python train.py --bias="all" --tie_word_embeddings=false --parallel_block=true --init_std_down=0.00112 --weight_decay=0.06 --lr_head=0.0461 --decay_shape="cos" --train_tokens=1231000000
Each number is 500 + 40 x the weight over its row's rms, rounded and kept within 0 to 999. Layers, rows and columns count from 0. Numbers have three digits each. The size before them is the row's rms in percent of the matrix's.

# up: layer 8 MLP up, 1536x192, rms 0.178, rows 158-257, columns 0-63
# down: layer 8 MLP down (transposed), 1536x192, rms 0.163, rows 158-257, columns 0-63
up158 098:537446554416425531514474512502464454530506457524494467518501529497492545540463524524523485521487468482571484485553533527541508586494437487524537512510402464564607470481490581513464498432460471
down158 102:556464480471505457526560504396506555453497576499510455515557526486533515436548491554450465478570502531417516527518432484478487475574545490506538486535569482568503507496524437487446555433508491
up159 098:506474540504479519530540503518462456542531546409423543492495495545517507540450513488453543496597502491453460442476458551493507466508448427567451472546461539499430417511551439493504514457587531
down159 102:547567442493478511491505474531479499524418488567576500417576494464496407455478481462600533447550434479516525461492529498498512490524490580535524526477496552508477461490529549423442489585466464
up160 101:527486451489421489492459498469502531545521574482553557615579523508537507482453470486463507497544438537456523513462438514538541446491593531533509450441439495522556580459517540458517515492520470
down160 099:520447551499508508513452484552520506455449462535532529531492464509551572495508504506492550535449486561578540554563426509487435489480472454504505534460501483542527553475521457560502500525469493
up161 097:454542516511553441521596478475512586552534499521444471511534512520459568486527449587487461443524518479492538489544464526511574480509630526445476478535532442493476440491502525530565551456515526
down161 093:553474421481481548496444557499508449465491482515556498533440470494467431537468495465475501525510478556562457519469533507484426529477382464546458486443508543471506538471508493425465473515452449
up162 093:511496559441553471510550578508555531478444416507477441466474459418505510452557496464438489407508541457519525512557515439514491453475491467491544464451476496448499490390522494530462602492465559
down162 100:460490456565486480519527499537477436590495578481545519527591508589489494499442539471534551606538477563460475451455508518498472456459554489579487523569498431535455490540455510529505421486576485
up163 108:480443489492560451484478510449459468505464526512573481525546446556545463582490486507507465521481503540539523484470447539459494521543477497494429482567607540503518485504557554485513418453510554
down163 107:532497552490454508452554620487522486507567493458494509546591504500559498556491508507500467495510517510510520471489525440495552414504433471490522562448452463500518458530489470460509513525480439
up164 097:520438493494483531474511497472437509498493515579519511487500474490450507551480461548463481515533489515558463520455540523554509480497522453529477416486456536510492513433469465475579511497494528
down164 096:529502474463455511534475468462576463498504473462580545494489537475491402442519496449480465486451546524505518426512507469444534481478506542509448522426480518463521474547513507505441472493486422
up165 108:545492427470488495498439556470520531508524480565518468514491514540525486514523508553567523442515473533466473454480537457485474438510466570524537496485526525469472446596549468523458477485421482
down165 107:540505434504486522547464520470474513518535530525509456488467484464533493498532477460595485475478464553548525471532555490496469485437524462503515526477508493460522371492548488520509532540407496
up166 105:446457532492459492628504482563434466521445500475501467543509571463524516572547570520513503448560499496462575494501523512529412550535489438505527483487586441509483431490533557509456477466488555
down166 103:493484504521621477421510470554570519531491587468555587475509495459450510484480466478521475582547453474534514546458506449517477516432505540525540451490486510510384509488424549570483479435532453
up167 107:494474514524560468472421499479520498396526481463490488468491482443522486495499523491517473528517465519529477539537516498481510501523483487466551542506433447498555455544488408556423444484560464
down167 105:433523472505558452486435482508521480457454469532440544542512392467515485500504521523589493550564474520482516500498467489517516538573502483516531439544519507492489500485524454577513545398496589
up168 099:450534560570427588524536527455517490548565551514484522467498513540500511470476560468546537429482456513529538494546523489573548601515448476453480451470447467426535489519469468483497552515438450
down168 093:513433487446515412500488513507497536463436473461538480519501493514528522570474484472484444521532547579538513583476444544421520426486584431523564494513525569494482509499478533503500478530588522
up169 093:559526488555483521494447539488472454521536615481507580564520464535520501427407541566441429472521527515481461554500530452536557415511539495502550457612482500486583537484396477495518398509606472
down169 093:416498484423499485485501503462466545497373468557405512546479556535486482494527456561481513486469452457487501481492468575521502533471498502490495523412544496483432504512543476499421538508499512
up170 096:492535514491495505562505516481435504630545523518539492472498515508565486470448499554483534429475511511474540504493558440528523548454503489493514469451536445518532532464456549481597437546565461
down170 097:535537514505466493444459436540560483401470512503497474497520509462509466478574518455541445495496481505520480461556418493477506525535493559465469527511465577453459509513527479474509548429424434
up171 099:575548481498479465546539539521556486475568515492543569453506432521482446475567441505537444534585441549460522478486544442495513549505492436495484526482430470538519469527473508567457451438477434
down171 106:498509523466469550561487479501469505486524487494550474540402514475492552442478553392465499492446470512477358499466434522481502429495494556478567437531536568500472532426560469457514502503452484
up172 093:510493528485491424536485456494457524494543567488454496522514519516399545516550480515460520559457456601547583523541486550564516573486478467476513516538442468507483470466571513540452534524492490
down172 093:458484520508496550500452549478490489497528425492560524530458464459536512485397519457517533506546559392487458472479502463483483483516543501447490454497575543551546464483433483487563470468453519
up173 101:468492472538455496483522493487441541553427448544540508494528525537532473532565494514480503490470472483484522509522513500488532584499546420451525491551473501447511582493535487495549509397454499
down173 096:525478555494527462464505477465514472486437432489457531532484483542555534488508528483571538503460528472376503551450442510528476461498482564557532498463481576511509520472507564541486489539559508
up174 099:458503472553476530562486497530467506509524511490551488557486535419468468526499454453513529530461509514476432518449476436529445567518495513465573508525437490477490490493488480494427389510434470
down174 089:552558524525469435485492531508489431479527479518504545544499523539530462522511505591438498455541558487365580508534502516524527479520483459526501520456536461455538516465523565552562578508549551
up175 109:492510486475554490503438460464540573537496455469414528508528542549523501493435470499485517451466569472467477548465540521516508494494542496498566477449461494481495554579517473457507518432569541
down175 115:491500480508499551501494537498534481496480537455386447523479410500463443494471545564491461489491483463570510523503442510438429512514460495496594615489497496472442518541503424548454574569495510
up176 106:543484526557483517508485453511516461482550500559479502512475448452549489499505478484488500507472573553528462400551553493534494515479540471418517526424479525496472458458530484489524543501527489
down176 099:497501505445442462547545536494461463527461529437525499513516491507441487509459462529439445547526492491525483491493541528465500531494459496575560469527410485500498597475517421521501558506494498
up177 103:403580530563502536563518416564448441506443470469516552528491448493484480491465470536558478448544520428477523557513543424429498524513544521497469564475489528535431472508483461511601480537546455
down177 103:569499516474429518470561474492495505524488502523500467478493521476538467496517560492540544516526503476436481512512432438484476427576510484517514523439488508487451533463531511498498463537460518
up178 091:550536487540441456522535537606526511503451517485482523562488521437486524455434450536584464472476572502500450480519485505553493517520432549471526480514530496445527453530453477516553529522486473
down178 094:467494538483423588423509538449482513489461506457469475458486515499520416550562577497507409479487468592396542483516462500525468450428556512501501553484450507475504551506593534489477529509470517
up179 103:450490458565498510533465500471478495502596467532538455433544501523575531493555509512493457515525535492486522505528546512473535478501529441512548437477435459536499530522565466593538432527461433
down179 097:498518483490514539451486505519497471563470523482546498531416473505495533535523467459563536539517519590426437515483538482486470541515527555431511491517493502435505432541460549497487527494543577
up180 105:479499549494544487537510534441474437504499491512495506507497464529529514566521483544518437440475512446416558493496504566460513487427515397592532447501424566539505504507461494483432556488508534
down180 104:525482452465463476526483522556518538509526485471487545469539470458533440491500523467551488430538504484460529521491441524489564468509520596405516576561519436509525530534563505572479458466467545
up181 097:505541570496457458497565531494494531492486505493515523504484538462493491497446574483458571477467520532440485519464499541432498474522559454436586518508454470550575496506449506488507405473506515
down181 093:526480547482495522527456459527499474493490526539475474510483501526531521519503450542523457475526474474453524476458499494471469540444434529548446483429497530470431467534514476550423546437412461
up182 106:570429479533537494466493446588456540490416487518541484465444514513527547515518561420511385519511501429532483414510527542495482517458535512519498546505451432515505439463595532443509486459507484
down182 091:530516531498511514531538490562558500483417537533527469501509513490512442472465502466521549498490534538514473558492535444538464517509507430532498457521482473543525477499531585472513462522471487
up183 103:538541530549482425475449471428488481501470460472464530507483515495516463512455545501501578511487485514469552494468476493482539543463439461427545506453519456497533512445485520488542523565570488
down183 098:472502518451537521479499494548522471552561563559507562422492593470419460465450450513490500501485491499583506490453501479562479547459512527494451473467517514484410533450530524478513562388497556
up184 102:513542532482534508543505459458426517525501524583503577412587517431524506522491531518470494421500576525466551470511453475438536474550471501516472511447487590596487586480478490537493521474448444
down184 103:532420439512516532447452496474530486473496490493479532477437453531434524483489508506492553511515496504393536498507493499492490530460522442432451492505530514509507478529496554484485519450528439
up185 100:519542559457478442523572501462495489492502469566513563497509426538432498556499514509506511527558484500556508512517501528481460520515403520500485541510489536531524460492543481488479492520579488
down185 106:508466550499552506452518405549471540530553517522472435489481430470526489459523520515493482499502431537508524483497506475445483483520443506388460530574488583525452479558489449486527493500509462
up186 095:500518543468460535499594568469410470492542519467504501499506500519551498489513467500519535527533489474478453583559463489431487520465405541420478478513548522569454549438484539537454523437427578
down186 088:464550494491485519479452464515498415444524466536471462463505513486453513482412525524523487571530503464473513483419588459497527502506569487517498523529495566479498451503478453472512443553535461
up187 101:506517418592538457477426460473506569481485510432523510559514506458464577578471500550526426484455481502494526479542552509470510512485521505500526552542480509504560504547468468470470521500454525
down187 103:483399466522475517504520509547492505461495519480549404487562548461426525449481509517503463551567503536458538528480450482554504518545507511494449453544518464475485490495547514400434516445484575
up188 092:532457384445525461458504501548520452517502480523428501568577472493465547485523497418479457466472487461453543546482508465479467549468584514535506517492503523504437532550498493482565544490555585
down188 084:499557500446511533512491449527478461592532524496455494515520536515498488488509516515487536566474456535498539452499473516471468491544534540487485460515562513513506534555465499444505539499507502
up189 104:497519531536532498492514502525523486489593507461484445559506592533504523439512469541477440502479481491525518489507526559501493543552505462567541601493420562515574472479499465453430510451505533
down189 112:491436521500520481539443489483443508466545458566501440508525572461503512502471547558498477436526511527471514514550420464532550514566497478550496457534478514416456355483539424491486557491495455
up190 097:502510553517468495526505540463526459427510438538438533436506562497470470438446472503445519533510532501485591468464510457493463473576486477477542500499513535435436576482543524533516410409526429
down190 098:514536450511484524451487536533506520573484462465558503516496501558425471588514564533507476468471496506562512479551543510520506514425510490501470493522551410518565457500502457501521577530430557
up191 099:471472499492550523488480453483525563482504454493506458508465501478449501518522481477465454517532473444486399511506501437585501494455519449522539477550517526426411497502535493501424542499430474
down191 102:580474537562503516527550558556515477522475543549578550498537473496407459474471432462532500458473519554421558557449487585491498502490495534512488503466483507465560458528514518524571486479487504
up192 100:466534463555515511525498495515569502495569509454527449517540480491463542502516482506508531474438537530422535494468493487487435506578425570524509585523505476481486469492547488507490545533449472
down192 094:479450529487528511585522505481530528502479521509466508488441467519483496492480487524537512424595450494604487487489463560554543525506511461478514421387436483541472508523508507537521481447469497
up193 099:616492521511460479481420531544574564527451480505534496518477548506529517500450508452493537580445530470473554473487552450528550525417482441484553573528538524492554498463532533480491497469505464
down193 096:436425472454457520467530519502515453491474500456485506526498559456489467474537523468456529501488464531561388550488510484476493460536579532497461427479485467493515517473445484524495525557553529
up194 088:398536509468544558540516476561534448521506495584573478521426530495501505464560472492542460582489507499500460452550437476523503540449470530473558529573518530485524498504547537553548557471475557
down194 105:500457543460520451494434486436455527472478500469480509463465497482515467488507439488451474430507452495608500534475503492496502510544440446469454423465466441507484458474504524510549424498568462
up195 101:420536523514464522480457424478455488534575516482510523546470525474463495532490499492523439474502469552503484534493508453508483461445492499485538402535506532457602486496421523571472508439571523
down195 095:533495456532510486452528551525448541452495595467540474472461500523474500487571521486475555504492476537489524508504526557465547507515500495535533527555492455555495469440450498449471512559501471
up196 099:462533532521493510496530495434583446495411492578483473530583549527525487537535501519464464466519566589500524485442501555487481454477513498515444462591578458494522448459493461565467579529521428
down196 095:477516456545378491519430521577481507452563528498521445518490513515490516504501539481558520524545506438587508520469585471530488536484454478550504500392452488534511623500495514486541393434483527
up197 102:514521443470497538487568508477516477491504496507453529618545441446354567516488422529439508505520498591425518555539515405518461476544521498515461520510500612514481451515565545472490431517509507
down197 097:576524482493511542545508480438533524531537468492558441485531480572474514444581564489505567546511502527462522503539458494477546423477567509509495504498523504487427430509552625526475545576510488
up198 100:488386544518562484522416587476433510567485522492488490509462526470465478507465415419485501436499494544536495505473461426521502506467459528574457449541516511508461540553443539481496441451475517
down198 101:501629507520504458508473433515557463504466483508500457482511495506492514467500557505524559581499405448415538546512555569560457476498546534552479550476514589535529482505527480479544554534505509
up199 096:479522511536539492496538517554504524483496458523465598487475474524511501598517500486508486537505599458427484549495485525507589481477475507558469505493441456460491535429506460476572495406526524
down199 100:494466482461490514434450510455474537503526492568534491549512496502481456457384552472550540554519519494532514485492477475464455450492496524475482498431515510483552488444501490455505426520448448
up200 097:511561523510488468520528503531456419512508555530464503528515482522500542510433490468518501496515486468553474504553559474484475524453444571457480521432496457453445480417492583502519554487511527
down200 095:467494497464438495432482479492539495544475464503556488565509519509467464616526546520480561510506505509471480520474407482476492486548547502535489445560451503526616554516477445526505461515500528
up201 103:504501499488463475433520456467560468542505535534500483494497475472496477530454453419523473480518536459466490530536428547525551446483479447498455454526471459604505532383512438475490578501499514
down201 101:485561449535467499508455509534535544552518551528481467536529506468494522492498572535536425515459475537483429428416456472446492578502466468480501529443510467534445493494528504486496410543478470
up202 106:495550469458590554550474519475519548497498461559467506444436498499524490520483498482526490546565467469442479492484496506510517532518497461480457453482465516510469530470497527603484423526528576
down202 102:508509503485481483458475491458506452463519504472519533453561467469613500469458485559475491454415488449579497459533546575468565486532492493513478468432490500560454528481513535462529478608513495
up203 099:523591500494502552515467501516569488492556536447428541482612507500534620595461513509453513501449470475514430496506545508526476487527479609491496509560510533464534511498506554510520489478511506
down203 092:511461477517481483473572467552466478483457537518490455485440555495453454468509473532592553545472516477529470474462602525409522516434474482568532507461572524593536513506509487554483467524486444
up204 104:540619519451577500567478543459482469509526471507504525498516505454477529510559477539554519523588545533492460507473446480411518510547570513511443507486501475522511518514412494543505490591527545
down204 106:563488562514503444506535518495487561489486550521481472526571438511540454400552483505531475483538502516487444520448475471543551481409543549543436525446592492483487501516540493536457497501602510
up205 100:475489541543500503469470548561495471494532523528522518589502488488489534546459455464542480474442596488499546507502587420497497441411508463588491559505510480515486555510491441519569496418564466
down205 096:523501435432493444585527462450436471443465515501503480497550502548519463440477459470497543542502478459469470488466459498530501504498504509472479533523487549501506519521586500521463546577475535
up206 101:527486527480548484491514509506420449552530545434453434543538480494464447502532507409490567463490620474492540515470517500548442570520510460438506465492481505504478542494471497520520528447391467
down206 101:450523532542429541572464534552555522480448425516506467502503586497493422518439512518505502574496472464532419502485479495480540490482556529551534468545429449492561466452509521524487484562514535
up207 097:592529542531601466511507470463497483526498511432477559538468504552478514500473546453397395480476573454481551447503530524522541494504438581549482501530501450521542439507501557514439544465543485
down207 101:440489523473549473521521516590503533443528537464539470465497473477523426487468514503532520482570496539516485481496500471517473524448578495498506529523596541511515487572551567524503513467463479
up208 094:543524480573521529501576606519519504452472523517458495490489482457479433477479476405426510483512482486494503570476449561523427527548495460573558551432504476490492570479442470595492479505531536
down208 094:445503498457490501475472395485503493491499557454528499506471529533492536505504544520506482567428492487623521462551594492564558464497474506472406473488546518523485471495556558406442506546453480
up209 094:503430485489533529538513504483487493511519533471519427522471521488455458556514429483456451479541456487572516472527447478523487475437504537560463499472418524498475541534473520550527568485494475
down209 087:463528468509487490414494494491502522463453442525483509502517542493522547465476563469466520530480572535412488472488524522576563552626509438463577497567586471488528454420554532470464532534546515
up210 098:482441511543474456609513523572521531539472565457495481476528551495448420536428529503424432538464494618522479504495489578478428482475468537413522524531442535527516510393570441455516518446449496
down210 096:517515500464478532456424445422492460460515440540520503469466455504497571468521473525581505473505519433535543504482489445494569569522449488512502501488452479484469540579472533516540467544572517
up211 093:519479439424430464500515568525447485452530521449479506502437475493536484427563510480525467490509467456565502615520477529486460571455516531509555530564476428447475543526482565574446500467574469
down211 090:459467532503487551523485420446535533480521466540488482496501498536582546568470511553469503491453520547436504463449494497506552422532469522452488498522473591487549431460517510474566517433423501
up212 100:537497422477515487437543511559499472483475508561544586508531566474513458462484477436433475476511512585545508516481515541489505502526450543580503541501522548445454522508416488448494437541468510
down212 106:495594474501457510457464419465536519527443467507490481489478456503499548504510525536502512524469508461434521526466456450481535531512644457479509431474498450495554455570509498447523519525516571
up213 101:474598526508488481521466500464518423514536525525514486532539532492504428546568507585581517541484419508561532570522532483533437483531509410557540562577456486501462480532494506510508518493493437
down213 102:513456525544475492485461527509446527497462489519571522521561414493461508500520500538523464502518486545493511452627462554501545434489457499517552497581582438463458449516441525515510492528527518
up214 099:514542470490506567531500429511461515505550500498536523570506529549502508431542502531548499485577540479477563516451502518535476497481468459522479489506455594513471565483518491474538504544498483
down214 100:521457556525483447523524453525509461527524547515512528570517403566521505492497568527469536513447474537493534501488417497450551539532530525447534540451458467558557425477480451439552440474542523
up215 108:550490516470566536470546454538456463499496463495463510533535500537436390492526545508557494503504539481467486495558547440428583453499492481521590454470491459502448514545438466503483491503549455
down215 096:471550584480470538430464501469487545512445458482463554582481493556537476536503472514546499420499487429495506559541430493464485554450531450444522541454500448480484520483515516550464458530537530
up216 102:432540456515494451485583560476482419490557540519513549475474516518468472497468477503504570424573556512497495452463501432475502529488547480519437542541506545470448506570496519530555499491438513
down216 101:470472520494491481524484502513490515517445482572508535564441518533490523470483512520509527626406586423488491460539562518548547499554551480548461501435493462556522458530502492461477483520526453
up217 096:477459535489515404459470407532582505492435486389480504529525515514483489481481501493522469459478515526535488527488549520536402506470477490409566556457502455496536471461458518490518522469567529
down217 100:596489460555462448506539466513533476463523539524492531456474505552504441538514474484530508484457479480506483345533454397563503557467523432548496488516474510491501543539569529508454570557443488
up218 098:542465464487541498499534554415494438540507508520469517473520475507531483566447541554538533530502405478537524608467439465499430447473530476457536498420496521477523542519483545448506497521468537
down218 100:521512554468471537483598428533448500476454487517496533417509468517534481461481551509501557544554471477487485490463465455549488476581500489533542521468481458484546504472520511555506494449485523
up219 103:552504546456568516466552428474524487535543512433488443558557502440530463531488517442527553511435445516496485517485569459502509497501541522465468484497473513561539471554513474500436442478523533
down219 111:526480530470465541524515530511535576555539478451423531576581469453470472462461548486473553478560519515470557477547568481589510505494510453578532533529485504521533516517495461458494477487566539
up220 101:491480543554519498554524448492496528570541547510523563538473504534539424529435432536437530478555525519458453575532507519467476478434492398529515469497460514453482500518559455565458542450490542
down220 097:510549558538508504401392490579531484540465483492472487510471486509512463430516514519491539514455484531398578411506543492500491526544527515521539508453538470531479502555472521426468431582511544
up221 091:505481540489472495510573515482511506478528426521483505558501483438525562471530484467484511578487518428520495448510481417499506552479504490487513480541517466449482503517533473507537509534500485
down221 094:506498484492531519494438521497565452571536552561518510466502504554452453480473489488546528501559521601603559505548457533520483449553469496482508520488508473542470458493439460520466507486487481
up222 095:520534523529465459478543449423546471432488545508520400470482527522511516527482432437439477378502554537525512442512489447438443470475513570559510419433460443495518525552517461519444483517485514
down222 096:437456534484527483488512519514493574515518543606487451514483503437482526579508584547521461509506527544512482486453477483531427492509395428487533533488551445492469522464503497474499497550524528
up223 091:468495534510445520543455520535504492477527498482455509494443546483512503405544425508499456397470449485478506552526544595459489550514524525515529490559497603521505536525512523469486450431478478
down223 090:532478485521563456525549465491504483535495505524533531547540505544473503582480546501499504572497476470607492455518467497466489489500580463440453476410543388443522535469471520560480534537526548
up224 108:510480569551501411472530452534483461498492479458488549434564516497471492492460569513413517498530508533508556558480504562525473538477516459530508503547454501517443493423580538517484487432514539
down224 116:500484612544516469500499439502479435468505486545482479429473519579455496475425469473461529570489543511551552564527461482545479542504542535560500492424442470427483552490554490474497472442482519
up225 076:479495442485477531583467528551507418456497441480543476486487497513586564521482535556546530483476545477515475494481471530588544510521475592460484559493473536504496474476528460471598485522498479
down225 090:491462523465481481454472490468463567568521522541475573530549454548451398457518541514487453566501465512556516462514471487413482545519501495537523449494484447478467530516492586489462472491500507
up226 086:474513457477500474428459532530472495481491496473567585563468470513541467439468529485455445470532504492490557564457472500493440453524563483514446522438515539502478548508481562527480443432562489
down226 094:519514537539542478597488467501467477480529507496420435486499454492457508590538515559523566509469452539495443473490522467495537561464441461453500457531492498526487539511563448450496500541465521
up227 100:446420536507548489489482529464492425480430516459506439444509515526546480571483432478465522521470565506499533527537493562481523479469528516557527599514510473507512432492557494480504531509526558
down227 110:508483482451474492528552527508485577534491550450490459458557524490441433473560502480498453518522472507484457412463519503484479436474483517480464472493482525567522521516520454528511438461516438
up228 106:527589444492451449499508479481493452545528486586474582462509495485529522518527557495428480514433516506542583525520493515425475514484501499484437550475476541464519508436568503446463437547491502
down228 103:585615486427487470484517519493487531555531492447531506467534490493461452500472518480509493512466535482478481469518446490529443525507561481513538453578501508467480504471493507476487471549465465
up229 094:520442427547502465549452410490540499550436518470529483548438499495568514538495509513587522495522534429484528441434458521481510549542482453498493475455518532517428587527525466469544466490545484
down229 094:557526486457591474459512527422456451528457545532453509537494440485474522464510534599426548543520480487525484529496513490431489480510565524567506503512519524530524494524515530523471562509488497
up230 104:511538487487444521527501467493467497484589470526514531634521473498528466552472494555545507524425474520435482499397491490486532485516520485492536449512438471463503528604485500530519566461500455
down230 102:494467550512499522560494490465441511524508480588527453551493536444582479515448485593468555477465439523441522506484441462494553554551478464513526476538530521502460431439467523516479593567508438
up231 099:565500507442406536475525514503499481494504408529503450554503479471473465482508485449558525477433416530553494504482497422449487594498505525483487461546486518451487451499473476549472565480545515
down231 095:503517476548462525513514424464509440480501497544480466513388490539500484571507532505477489498524471511494537462534531534503507471508399446492420489499516536484490457540478513491442487457513514
up232 102:495482485482423469554486450491500514422556501506480511560476577513506487480518524508479481398451452468497493480463505495521497462511501590471532493481452490456575536471562450417533477466554516
down232 108:491481505473558544566471553478507467519578530410496504457463480523520504448479519524474529527479442473513525441461491477520459445584531458575404521418582504494421524507570526505474491460473516
up233 102:534452478532470474505553505508452554467491493481511465526529551545491371486516404426504441448470527488466507512483556507515472505494486510488511576439555505503539470524544520455498488542534539
down233 103:467558500551444482524507536509427482427495538556516522472539502508471549475467421500502490520564533501483437444472407547508512571587493548449503596447516503446516521470527473469513525534502471
up234 098:508467508554481539552465466546451452525503488525515536429467538523495448527497510538498498529544591531502568526465447442429557476489507531601469557503481524442432512482451514426538514416558447
down234 100:538518528476486468502536505487491505489458535445503484543514459447517519527421512419433495536412486478453490532494562535597504478508504430439515436521511484609506481471554460479464479543451506
up235 093:416398488584486538528542607549497562509511471562476489422511545539466484443501473546463538488479524541527522491494512479473467492542430501566472483466456516511462504453534515521488523496494486
down235 093:578616506430506471450530410469522460485454545406535504527506447476484496516508513474520464507502504464442508511509500517507519536436582510457523476555490466472574515565498477422475435463473505
up236 102:499485581476488469497527530497548486490525483543540472577517496485483478510446510508611461521543483496483503472511497457530502539468493478488462492539538546553510483439533524476473509443466519
down236 097:512472567512498552483421443520522509470547449474482527461474546469462511426523516439480584515416455560471497501512590522553533537516515514514494423508472510432520477454445525453565544537456556
up237 101:537508443492483507443503478459491412424486546472523550456423511533502516469511476502473511527531538459487525561476531524504444521543581471527599462484496600487500511530513485475472498451425502
down237 098:478521510456518479535516497512481380496525432555490549497477552540529509483410559533555446506477562504647504542553497476472525539444444494528486563457567442547490531444509527491457566515549494
up238 101:437537553493515519467508419507451457503410519456558476533566483502474521446476482500560477518490497444497443476508454556482485500552444464460484540513562593441535573474437420497543495497534543
down238 103:474508456469505473414522463510402514510551538507504469509517524523504448443485462468476456495464547419472500566516471533466493444503479498521470538455537480432531483495482516543461452424544526
up239 100:454504507531538492520501564553446474410523506441412546482464508546430570485504499552522461405519502479501552501522601491496469491441524501493544497531512516550481458513421524368552577473500492
down239 109:488452492482489537498557493495452476483557479511503570540516498506520473455546585492508478489513510549457542527494487513459487528517505562469512499556481473489478589468459460475529463455479511
up240 093:540516519437511539523508527539503490538570533536477436535509442523490474443556487463500474505523481477510492604547556574510482581480481476467400542525498526457544575441506443514572495530522561
down240 091:454529543552532462490481446526519526511440584434445487539460488544445477542476462557505542468462532517464514490404492409528497492554467553512540493508563504499481498519550562503451546473494425
up241 110:540468447465524568480534480517451475412506452421566442521504483539500496473432516526473501492561534491472494433552519558471527521454561474393520464534460426523477540423505462534530483478460485
down241 102:460477506471601512504467480458519489559540534548513485489480485520538468543544472514516444501479520521701496536495564539494555459458507561500529497501471544476515426488519473476536545480568563
up242 093:481512469521421495572413442538532448484475533518509491463447470521516464539536467454524547588532541454477478527487539491571495518488535500554528516491487463452551481455525422470462486469498517
down242 112:443479448475478454512491414471487433384536492472510470613439505542441504513510488484581537555520520461409400524531503493512535477463500468548479494513512478431492462531554471561514501557467524
up243 097:536485522530505529441485485489467388496498601491503515554464479485453510488428514543449525471432514536495473508516534466452500506547485562527460477530555596439448579463482509491529549491488575
down243 097:437502548464477501582486522506534519543519510473466512502464529510503505601456488491512498547503435498415565570468478480571531548473544464498502524496458479551496484559560488552537419465550393
up244 101:529586461494508525474492398532461482538438508473558530566485464506538447497501458549467487529459500487456503532420558587497557533548476491527404483493420562508492483394483444537552502488552493
down244 091:501495491498530605522466475450532499440478584464610516530489486559588483528526471543540466512475494533458463547523513558446576461560468522515490468512495524577471402470539461496485537516466408
up245 096:488547514448517494596474534453520541543511424574515485449476517490524531466564484450507411526576575459466517539509518511454468455455491487439482519477547500533536523542478497457525575486610456
down245 095:547533484464414520452499440517435468472469559524468510558541475514489491505456469509477544527452490509489466543490509553563566549498604545525505483492450448543481475460507550529506427475447484
up246 103:546549509515535513477538468487584457485523451475443480495477459395487451490502528525486503488495545432478520524509532443497574501459503552589505518496565579443488522546464490506477487557474513
down246 097:425517472538553509533541495444546533497501462499549448557520499545611459593524455463560495460498558524588552523494469464472475469585524532491538483467500509563514527466515456507483522505459492
up247 103:570509487493477534473449481543469496497540430574541465506461558467490534520460439497546522480479510506486514491616466472568514492368564480534466459474499479471480496518447442514447484538533492
down247 103:482511510471457443393458522534463494483449434568481422456537525494486500442585517480506548468497583546477482496553428573488484534576559492498500480464475517463466475536475490488535544547452578
up248 090:456540428533507449467488505498477515508491454518521466492533592482505433527480467464521452501564539512594481501553509533444528494475514482536479528448459508587466465521485487458563456509508556
down248 094:484436568498505504523439489512543466448492499463545523447476517506517550431533521459481569482471468511541563538534509479580436442482442568489525439498500441439532478479451497485457530548543485
up249 104:576551502545471495485522557562521492545542475497503560563441488432475549541446476485511468500419554528534516478463446476571499503498489508488500482444527481452584483508502506476494490487489527
down249 102:501522486534481479497529342471524508477513468517541534603506462485453484541497547564517561492546515536443500601464489520480442489490492551467469520453434502469454532489530456436488423484519512
up250 100:535457495491615525583567492529520479480417511553514478459569562457496504531529587407500541489474450444497558539483539512547559483481527496596483526555557514496510508553534500584459507391563488
down250 106:494501479557474520513470481515505458464570503556585439487521515426567543439517524530586523490447546471389499467415488488476502507503476474504442533506453519470510506528513505527479476481463518
up251 093:475479516495481518506496521512533484490502518475473487517559444489485526461508469452582540577519521539455489536471520433512514538440537526472557495543471502492447530510452499417465527522521521
down251 098:460537469514475500469500549552505525472550494489530477443522491520554505554429496517520463466524452478556523570509530488518497504540470455484487513427577523537493518473462501583499441487523485
up252 098:503551437479507467486581509540469541496451590510396415515460560476499492470474554579444465462464526520532528451490551490494460519444467543452511566528506559577499486458517505523517508472422488
down252 099:465461564456495498504430470458544427473523521469500523434536513489459443507495583544506546486551473493503459527514546490481532471514493433495488466509525497374491547462450531495493521578578547
up253 099:487455481436486484532493431565558539537520484453480540480484474484470468604506488485526518526497437489503520389489593506497517489490457457518443498508519513530525510450417416496454507507496489
down253 095:592558462560530509462502524439461513506416468541471482454514475447571506416515497445481458479496503518431508518517471452517441520455506534474567454446476533476486577586509488506498432456574490
up254 097:506516464598525498526495461507464481529503490522478524495464516560504466514424484566496538435496553516512519523539599587524543547536503448486532568467483553476443461530498477530553465501520484
down254 091:483502571424579552472551521505482551541547533449489505511604513438492492523560506483540471524467440465480449506469428423434482463454520564527462415554490511568502517534529514478468545579547547
up255 106:463519582489425467491476430491465498518431534443452484550500521503581541497504496526483423575498492554487497532486481546459567458438542519422497483518460491512509487517480541540494580480516505
down255 106:432497472515473446504468583516398473515462478490585486503532426505523464449432474435513482543482529485475455474499484443550455472546536524499479481464523511545502474500538561568473491579494460
up256 099:503517549533533561514513412535562555453441489454556563485520477519421502552490533518513503488525489520538536451490524441536508447469542490448509454494537506539565465472440510630505479524501517
down256 105:489495528507507546564490476514553461474463543503459557555466499469437447529465550446488534477543457521514439487488485514551500464464543482478484489527494537521521539547530474581593406471542537
up257 091:506489483585521538511459462470454552500493462476506451452520543455569448447485531546451480511441488509493593535508481516530498509451465483472446493490459421539507498453481489505525486528565419
down257 094:422506493452489416502462517496541479455520510539526579526487465521405502523503459450502483524540513455503410421488548522434492490536497539464524452482537548440512476538500502522467492419484596